From a checkpoint of a small transformer trained on Wikipedia: MLP 640 SwiGLU, a variant of Adam for these matrices.
Each number is 500 + 40 x the weight over its row's rms, rounded and kept within 0 to 999. Layers, rows and columns count from 0. Numbers have three digits each. The size before them is the row's rms in percent of the matrix's.

# layer 8 attention query, 128x160, rms 0.112, rows 0-26,64-90, columns 0-79
088:461550524540464499510459583486518528456615575547500566510523556570545457500594458513468560488465548545470507563477495532471469517451520471505524419561527465460488518478505562455510453474555456537460432430436429575499452498505488470471475458
094:488510504543559506467486460556454453466505512479575418503549558516499474446455458541466478434493497556503439492478504462482495447491458500578475509508482462484564527538467486525504458452438532528524547463488518535431496459500573548427499507
093:463485436496570472492551466527451508503420461463535461516528468476496530427494517549522461502461451525464447464565486454504482507506407532494490533449436464474559490564534507571463520532468572499480587544564572498457506485459513546462503568
073:534471487555509468511522470551465526566390487468473400431533491438510541520411507464458424524479460436514445537543474465498509575551454539504532450477484467505520458540509486438515572460507516481468512501556483464489494493524508534564550537
101:509549599527418510462498456445548482552556507494490553464428501531522474551491536423453497594485508488521520564466487528590572547507548506480466509494539535477523470433549483449493505448507429487532465460482447468567507528507481498564492440
082:513524498486488525526426479494529526460587487515462540509496526523512492513578485512456541526493466473555517508437554512487450530530546484526496469530498479507457498466462535466480484519533537558523435481476426544528426519491431380504494429
072:484495501519531497428513464447494503608504477533473469467493482502454533550426516482447416537467503490491532554483510514446595480521430544427494472494511485534503538484527512490552496437515523496520522411491503486479597564605510600507554523
092:486509590488448499485507510448551478511562558497512556485444517565551509567553536446513577473445523474523567513447480527539514509463592445441521526537501542503499513412488467468516526499579463529553504486461485544559526547516457492508488411
074:492513536480439551544498554445511465510522557462458554507493569541462467496573488566540613475555523505501522456522451458505455483456613495515560466469564495467472583429503433453507471550500531552498511495544426504567489512530527472488416433
097:486568472503529440538501536518500527428453509509513485562523521475558456404557515544508494503503518534452468437570525479475415412482478516505546551488491534511510509553486528515468541548457459450504512573560552456471495512450498463437445572
121:509510495548540509510516525488491454474507502513491452487414608477474454453522508529521507502450539496481496519478480513482493493485431489578474560509443582513513556572554496499550442467492510499533493446546513453425569500499577501498546457
087:442535552544450472488478484521532510512515519509485532487433588522542426566503537467530497542520535434511524587430446520489589474493571559481479458526562527543571514439488520471537471473479464551509496403493442465530525498541494460541506459
095:520509532485511491445479533474521533549463491521483527474493560417499549507481486411542444531481510457503543516450497508568635504490514526440499533460487482490521503433492511501577491406412433492530483446512520435519554552470550498562507524
078:498559585496450561504462530460519527478599547513527563469444529541477480535477497499465498491470566572486535516435497529534577493477446440538513484537493523506484510467489494476531429478581423536455437423456426523568537558539503554536516447
082:506449512548499544445512481498505474578549473494508521428507469511503500549422491494472554534458559468558563569438444545486579525490449467527534477539571544508478480442490479443619462451500501541532445433487488502565512563563537579540415487
090:542467523474447448505540440487532475527513490505524510485488475547502474515530492509487544485549488426540540476512540447518482484528544452529511536509462547476514513419478518445470559537529494477483482502466468500553422489517455475501505456
072:526461520507536530510459551517421495498498440537515517445523445462483500591424475493476488532470513460510529485434529514510548516443564507594584534482547529498464445496511444575529413435489464501533523444438497459497480483539495449610460478
091:492520503545470519474480503486546532530621495510512614521445559497468496532431451480486498528445522462535566529434532535493539471479539497533564490506522493454425453475514530501559474476542453540536435434484464540543555487523533520494467492
082:477461556555492508491489506475547453487591541517492540479501548497578494488534488510468567488495536461496529502470475545554569543463569452518489471552547474442496550495480542469408473488545493478512391442445447531531458514515531467547495447
085:481528452477523518533483522453499550508487496446439472516478571519454509468560501545442561519487473530461537458552529471515443487483494486459508520491517503477494510560458590536483553584514464432418552591565512459444414441476496486498490549
107:441497521455527517511481482512497511554527532548517578488560441491475545544389417478507463468486480471503503456510487520582589536488476540487575500499512498460564452444489530505542485521468492500440529496477477516565530524445449468479525507
079:525458551526482545430519500469467498579579457481508510517426499461490503566509495521469491541442541430487591548463469526511558516444476483527574485496501497490504471490512543460517550445548511515517404460442488490512575557496471510531522450
078:481541499516496502501476510491567485518564465492447580462478475511528499533472516447493540460484549483558440556428506566529553423451471518448543514537544512548526499457505444436549453481520471500552424455519385462501505488551497553539499474
086:487530552497483559548495447439538436516488464526538498485492513545465526513527524424472528482452518486575529516509568532592506549466596510526472510586505536494530543456565499499526475467497419525529454468467490550552473531470513496507495513
081:549508555499480527455470506452495530539552546533523515474431591508516480530468483528505506561471556521508524544475451565506620503474538554505550477529512493493540509458471537441566512456588482530475457450453514511546473547530495539513488470
116:563445467616513529503590454534536519478524481423518442508559473472557521508498556507442430480447492496502515507532500496486542576565440496515479493455478459496554518502545509468493549453509534560479475470406479496455469514470551560506464446
079:497489567509470568499484519471596469528533479448542481442524533482447458528481520494502536556531477501546545503481476508466576512527517459463472537584510472538394536456464539471575458466519476569495440415502494536522564518537554555528451478
035:531493515526469475515416520493546495519545484474510488540496526491495516482542523501448560565497454471483465518433534502476452466437533565532495414539532435537505472491440495521533555533545488509412435481518469525476467499617456486494524461
053:586415468529505531546469472517452545438557500469545469555531554522445489579513485523466458477487516501482537554462531491479505481529445484551543447537489420505541457522428541548542522499505464563472547469500541570418501524491461468502521456
042:568490465534569507511530494502449575453554453529530522473489477483471473566491510521483465465497563522475553532547451513517519569518405432517546542489511539465513593465517496531491487478462481471518591492535539510479489480424572505523464497
063:493541500514547497505467481480449494493502530549475556471459539489544462499468467540528447460477505514549459517531423556531527488498471487515448567442482515473513550493595486494495462477478481488550526464463477478570509512468593549563498521
060:524527512490460446516439505500501427452507554487469497466446519479558515467525565514544450518499457488513376511481448529565520465495563504510492543538489527535455477462512437411519465447531489480485484497461452528548516562561505460475491489
068:447478493488444509523479486502505464500499474493482491528545531453518538434576500507499550596533432476479530493506505471442458532509583564501492416494488465570530464506502460460537554516539480518448482514506483485480491485506447451476467484
062:495479504478453496473506523494421498475487572516514556502450542543520462543474506445521449531446573473529445521508481522560504468511482435547451634524544554452507499437567446474491454456502489476563498485465462507528457489542484578607481512
053:555483519478432480537461500462555460537489519499480518512529546493500538401505506518515529516511433439512469538427536501499457460573580504479448409494490510514497433516473505427535489502569523482481449518503485547490486533525474447474514446
079:485497496506492500552469494463543480498499481470485452520534504537476617431533519513456515524588423475531457516460487480477494442520557504483467420525517444545516461512428500458527535520512521484436459491489502498503454488506428421454483406
058:502517473483598477482525539509479525515465478522505479501559466473508483527520418491503559468507540521494531507561503466474546536442412520545542504545461475502488540552454528523506488533492555495473532534520560446496442493494491563530497555
170:528525617482467513492504506479535478574540573533497551473487564521500490496507511493545492559455549467529506558386494513492503528549541500544509583460502490509501490454496462418528439467514486497532494412526477519568493550565507558507505493
066:515537498503469495548494483490481472509539487471495502483486541487475538501458563447499504562539512469580434565448483530490457497478578531489477472604517457503541469462536566412519509486526556512524454470484521520514466526579393431507476460
077:534445526480504500475484513531391543518523512451487573510449522504540406556483487459557526498465591495526500554388512487463508500490525505553490511549537461512487507489553509497511482439487434478577454451432504471472517490517579545525491524
053:498436536496465458526467516490524495457515498503521498515465578589469531427486517544502503515491471478516489520413533479527486476537582448524500502558548523548464464518510446440498485440523471588508486458488457557466534501560454484472555438
055:522483480544473451508428525524529483504490533497535476551448563550433590534487507478517508496505520474607475520439509528546489378467541461540518493536527509528538518510499522448475492428541452555490459477511473558509517526490414497595515496
085:571522507490532558518507520498574493478471432498554417525514486471466500550539521476449494529510416548481489507565516511554455482463550589405515458508485461444456481514420526525547535548484513466445503547486499498499474500449399453459490480
097:510455473492546533444468534473474594513505503541453485466445519550474509547453499522503558448486585585536506548479464522510519476471401468545520572432514550468463491481505536473511431464512469481517446517492507558552542547443566573516515506
069:540516521475467528560513454529569466529518449399552453509514468488461511478440526460483405476500492501575491600489510544447487509550559513522467564509515533450466502501540487446541499470519434510533469466457502563471512553459441475461521427
062:555503516489484520521486464523528458504539500521540500441437515531492498491496558445582505531492477497473507474515479504509467575516612485442496530569532494476451516419498401502509472448483517523499453512541436508533501484517486420446491437
091:484461497472524513533544446515516483536487489547463447479516418493571524411511450541486511467488487497503546473553453511509492555560475510433507531446506517526467447533449485503428558573474470444476539550492509488456451480456524545491463489
105:453493567552504516507468481477517569494503448445526523485520496494451531436513543537435498501474549493453555530508467461497542491538488492501529564486534538524501493494440451402589434462529459539498473414462428496439524577598527535477453494
081:465489505562484498509437537538535503432575504454504518531491517483480498498467509475492543523506506440555513547388489538477531471495505473574543516543569532508487459506488494449478507434537429562496462416473434521484566543503502479537554502
074:437504467486491523432467557444510519567525478498546506537515533544544448493502474505566558503584531490523444458471486523529522510462426452498549537490475526498506475494493478539538445450509515568556496497529465488543582517456569455504475560
112:529485509500502491560499469538523477407489468471548472486498468513457573548504561446469427519416447513566452535538507483508449491493572568506473443541538471502471514505478459545440508534481505487475505543480519484466461460509397377499492486
062:540476499488441541488465545467558431472565546473517544451513537455424476600459498477477475570428511494517503500520490517474510529495524483532508530559509453453545459457514494518501552476504484563482452518477496515542489537475508478518487481
106:466494460537499479526497482513504489404459454515544486517521462451449466528551532459493463454563439507554418499539487477521468474501526422463528449471507463512601480450470488506494514468498470485439512543452465489470511544477446577536531463
077:505577467574485531491465517513498498464530469515461502496482555447562506542552535452468571484513531453522573539417579487457474440519471431485509466497527524546506535456526528460545410466506469620521455458492460447535576550540485442524530518
# layer 8 attention key, 64x160, rms 0.0937, rows 0-26, columns 0-79
094:468499585497425515490490537455498479542534556518447549488450526559517477500464503461516529563511603461500532569419477527503536502509550496514505528538532523521469487425522516422516465451545457535503476393449438510541515532594504516530513462
136:498523554546441552456470568441549517496551558532472551484528530530486483520477466482508552517462550482473511553402462525466541523476515484490519461543537477488505506429515540413533487450583447548495479386450441524509522547528492487492464458
096:483510504499541537557613529509461488466512526456475473507487500487504459480508486565539491444506424506457505478546514505447460433539461472525514441505560496456470545542423520501475463558467457520453569537450516540432450472470531483409456576
143:489507418460561458539535479548514507441471464482514429529525445468498508445555497526527473468493395543491456435570537455494442518521476513494471470456461478478532529570481482543461549556482566443489529622530587476486499473461481513455503519
080:517512449480538465485505519564419500497454556541527457464484488552493489478511446523483551445580589534495518580527472507557481439522515515474515569451421554471458562549483441536543489509471516439557495532491541501481556535521545449510521573
097:529499587503430474450485462470526483512553538474450532472440440558508483500498539412549530526517611463539466508438467531528529515498523459501517533536507468531434467459524455453469458459575440553513502359474453485565492502555455532529496460
110:498519400535580516503478449536499525454502455483506442511495499431492548465474498498469464486540468519533427486542498436468450477565471518526448492489451542546519503605509484543515499563474523438500479556529564452463456457473511506485506517
121:529481561519451549466438527454480541528511510516467543517438543529503489535459464500413532561518629463505534554456459500548534466489524500522546510528515508513486489453577487424552488441551474488534466387444457486547567515562505436527553425
133:454518555517426517487456482466530502503504531520493549514481499514493521531482478475502514528486567469465575563412488516473568487570523481516470496526517530455469471429566535460538489450560491585528493398447458560518539546544479478535532434
120:451499500479515543571522494538450449500436507454501484504511480454496549474497502570491479494484407477475480468584532498444457433485473499443462452472530485445490531549479543490473513552497533497438589559547487477419476442515527509463513581
136:476488434458527519564523517497472499495425523502508449532503503513472531466544494551528542447487479519498532476576469443476438404499483476440458481443495472463491540521460499547483518577497529471439609534525538487463470474489530551475503599
087:491547507475457494441454506442502491520543513527441487457468498507523448536518490519492598493491549473518528516441524520537510531563577461494487474526527516468397502473517497457434475504566533458571483342510429526588520549528586526514538466
093:452527481488533496482503483602463430496491484530523522552470409455492493579566500518518517521526536415482505485449541497470431543488541457529545585460484480407506529562545487556447549490488554465497529552488491505438485425540487464466478552
142:474497555493455487448482502464552487551523528533459564478431515541522489541477467510518584522473584457534547552409485530524561515508511493516541520521544490490482462431522494458565508445498448517529476377448451537547486565551495490563497492
101:484522533480426511495447492461514510549528513527448552497453508541515482498500489428487517547514634484512521523447480563508547440544529476496523521475500532524456506462572456451518483448565452516593453312451451513544547525519497498523538451
107:524507554536465551434469508473472483509523489536458570471505531468511489532426497433461473577479549448507545540461521523536525574468538479495549524553476516530540455463485499467535448393502446567546404439530436486546511550482495473556489426
084:503507470514491451493500503528536507388513517498441478485497498507513434576543491485484475500586560497507445487508496509566514538426500524467521493471455455454446460460485502580475505491496520467462484555494413495521480518484566550474515595
122:483480557471451526505489487433547524523501478493498535472443535535493488645516499506459581505493593471506509596420485528519538487524501473521521524538516462526452495456479498497542435426554465540499470384455435518524559595537504494571493516
145:568465594520417447415490464472504490492525485507508537499419554513465495573455482448519527554517526467535510558426451502550593498508528487552542508510552493522522464435514464460536473442487476577495457444468437522548528539534515511567478431
101:465424453447544475571587516526517476469483473485501466493548513485511495489530543517506470473472374551488435534540483506386459489491483477469481522447508427511441553585489485559462546569444552509471564620526531459454525449444492494469508548
086:558538495536478506533532467462494457578439421508533468547482475568562492578518516478502550482456499531486529481540458488563446460558529502499474600484472524461419500546568485496510530520495498451497498534490506490485430477457503517488511482
096:504495526473429540489487508466469504490512573498465534480466556586520475477542436481482530564471563454497488589465463524505535496549523479481496515555488476539418502454538491475571422476548420550530506368451443492564511518604487511525500505
112:551486557480463463418490551404519511564526506560453570443407550468533489511500494485515588545508605452488594527434504485501531539512569515527490428467496501513460497429509526433512477461519475501505493388489474540539552532479521472552517460
094:471478538540434515417502420500570494540577513522492599486493547482495517541451517477461515518498477442484497501463511551512527520492498509508523527543464503435603446434466487471565539486462492552572444416566517495533500483495492513547518414
187:502479572512437519405496500479509481535526501524508533464474535500497497564484435447510522569475563473522564606411491517548541547505528440492531507527512491519497469440530482459524453438534467547517485391449462512534517551516498475562517436
087:493477538525504546502499406519476448589441423499522448527534491547493527514525477493488507579454450523521469504524473555451403488424472495491523556472469448453453492511521503528496443518506499413526512477497588504523511487426446489510536455
111:487518540498430522464445474458541515504531544528494581488455561529539490513491514480527545542503550463511530583399506514555558500517532474487509513504553510529542534436567454399543496474540484503541454379472471514514515546519461474533516495